Weights of a small GPT-style language model, trained from scratch on English Wikipedia.
Size: width 96, 3 heads of 32, vocabulary 512, 1.09M parameters.
Each number is 128 + 32 x the weight over its row's rms, rounded and kept within 0 to 255. Layers, rows and columns count from 0. Numbers have three digits each. The size before them is the row's rms in percent of the matrix's.

# layer 4 MLP down, 96x384, rms 0.073, rows 73-94, columns 128-255
097:139122147099071110149099131155166203114122091116084191154038145106172138146187077103195188083095093201113160099108082099128110112105111085127150067108136134136189085147114123100133154141151156097122111161122088114106142194143133161125153140057120124084125118155167171100155127122135131166127191070120157140088085151124096109160076139101118120128132158119138163149103174109100124104133
102:146059098159106179116130173152113129161141124165174152122157120136170153135104119193121066110107139110098097039133167110058093088156116149095142190074141110105157168074142114089082074140125135085123161124120152126125098140165093065119121207099121140112137080144126126158119170092119087084112107163122096166144097114114104100122159152137148115187156120090112132120074118080172163144142
094:137109111160049072163137080088167205109132131062160097128104087140131130092126154075176106143144131151133129129079114136140123144069120094162113078160134107162102084100115093118148126126057086080119122180099113178155095057137130165129079115070120124110141117124094154097120132177119084130132182108156139182129088137077101179127210178153100186119126112179164110117082141095089100174061
095:147159110137161135106059073111080101167238054152058093125190133128145130098142143078089175078120151135149139120122145120131081163145109155064128071106149093120143064107131086075070155063143149136087086080108124085119183109144138152140137134169076079048172140158108084109123091153118105106119125147145114190130120115121112097151152072172115126109133130121112144155133137123168131134164
098:144083067084145104162114060136126135151075142127150113093163185145132136168171104104172103100091193136160086148115195106151114098159119151107105107152152134098086156162064137089101152197107134105133142140104161102147059171119137173144094158099086184087108174127115160108093097119134155179147150141157120141123109089141128116145190111150109099106122053133116114092155065109133048155146
101:102126168176108117162173113158125146088117103050120151118114135141171127120113154095123121170109147117132182208158110131092130128146156125079136122092151074069115160099073112092132132135096193128095172149105145154149144092098123117116137118133169163144184171101119131125123094076111174154158149121115187154118151157114131134119065133148144126124151179127185129147088142119207146153095
096:064147145131113171129151076152155116132078117120088105102118139181113127087097190140133156181162142157128103110127115126124108135122171106107102168108112132086148106166123142131205188138134174090073137157098132109198141150123107086106191124126139065174168108140143125113138101111205177149154167137107099171150093103107140103100105146173133137134084104132181111097129144077113077136107
101:175139139103145108157115068122136114099174166182082108165107150153153084069072156125104070159170185079139133152124105063184150104144141122132121152109128114133104156131086195146120150100131139173201123078083120140151119092122114123129093084123140171071084128100078134151159136081126121137117181116126118134171157130126157104121145137157106124064129086156177104110159162153131068053125
106:130114080181131090102080082123094192128158157098140125138103123155113079116116163149088120124084115169112135196116090123112158157101174071105117102108122107109121107145121215181119144059130122097128183191151146147120168151157097155117144154133117126121076142171114158127141119114149075112106104100103127138150132138122070182105133180119211120103172145146140104190131112113127133124118
103:154103130118085082162159169127109144155102151153118152135112131076083132133096143182133064113163155118103187131116123160153196110063173176135120117121077149136171050104109069162149133162150106151175160181086179152106123063150063071109138181115174055150170164165141155156056079110196072119117096201150117110147139107189131109071117158143146100156117095096078123159136193178121142144160
105:134106125120168094121196169081156163139181151094149082091136130159093140125129093108105178107085127123215151121162197170107134163098115169134112179121106121159124111125169099140101112184171087120145137095123138115091132152106158139082173153139160118200128112129212062171126125135175167151077027186202101145104123107113087094160071113127174169133103150123066135147152171145103131113159
097:155149074108109103103134081119143123163121088133113117160129146111132120158146095079093079157136091134136144142191181134168136209195103148105143145111139124096136144149118132107096107120166132134075136172136086140171112111110093119154097124226124099128171154145093116090130141156125166113151150170108092060126109171175137113133154126192060164081165148182071198097110121089134123099100
101:133107114136086112121183124145153127146114153123126145163139104131073129121136114117078135135145155093107117096077111069125153179114074153164162133121086122131118100090150109147171090210169201128151097094158137149123121134151157125131126183147017115142138097109114142222053122114154090195174140144148174145090085143112117019108105139111075122131166103128107173130129112113127104189107
102:149141160168190151173093066152150134123076192167128143136111141139154121103147150140118113124147094101090073127176098090100100129114136141118149096205128139155118139159160174156147128089104140165129135119204127151123129113165152198135083145124146130080130034120165152160105151113143169081119112097147067184108149156152068118101161158140145124158155172163103169160145056154117103093091
103:120084110118129105097155143153119101134178131135124112091201090177122051106088097194088110123122112143123124153104152128148094115159092133087139107104141071134182128109078111139153165076144085129160187120153154104161122096111125167129088163125143195148090143138141091140155123205158082112137129136141095152106077095113095113097098140064126095142110109133112099068132162135062135120161
103:104192121120150161144158158093165174071187131087106159155146084128159117111139085129138141135141090084174145086082121137129117144128143106149080111066118074140141098147111141099091062131111148105178125135141115144173069136104131128124092105130153131099165097158103087131152122046114138160095112160031131134064123125152139164163080191090141138131105121073125123103063092110096113086139
100:183094177134127105098079163114088076073153129170151106181120125122182068138150119107102150183158108170205164153139122111187100098160123102125134156134139153105095149153137094180139177165043168137101121141121167112159129103132099108107120135039132146110119206082148107105066127090200140157122144105132166128166155100131174131120134095046134098091109064161089141071113164132161153120089
103:168141093113110118097150133121166123077099109103194134112145163116140092157124167189103106155130181113126121091160069043125118136132135105108147079082165067144108134081126119118105138155100139125183123162123165120088120101132158120103122118144057207140132092148117167081164114117067137121110150182111134132134088099158156153096101031056131092127074148145163158142157140160119212166110
095:067146091107150148115167143123130136157123138145134092089095097138090176125098120096142069122128145129112127153112109192143154108140044173169120094154114181141082107153121150107174126091117061142154140180076142081137136143124097135107165136069170000101127148156122102136130123124099078149126111140176096129071151119116120107138138148147104144168184177117135150170166090084100143089111
099:154090174085137162115165124145086102123108078171147169106153148164063136182123089176111151131164114114131164115086146159230135157103088143152113171104071142154152117224161155156165165127105148135147119084137123123196153091147128170172122134125182131189149117111145081107124142200185088107184121111105105084140150094115111212097144142169137075153130086121085113115138155111151125114097
102:113122119110120164091089169138120100153176184130171147092093199091143125137133130141113130164105152171137166078113166112126111111173132133097131118085137150127088096127059161161120171123127183082096179097136137117128146146135158133134159058115107158115073128129176128084116068163083151113149182067136095132182126127125147114114118147120119071143114103116156077076210070110119097146130
114:158171136121201128064136132072143155168148142118104139140132112107161125182166091125140133085122133116062119175131122102097114078204148132104177111161160092119111082109121167196114193080194137123161128115163121158104163112106147145111193123147083127146137145130141157098131153105147078099180100054118175096102151125150196161100097079141128144074113147123180131119156105082142115149067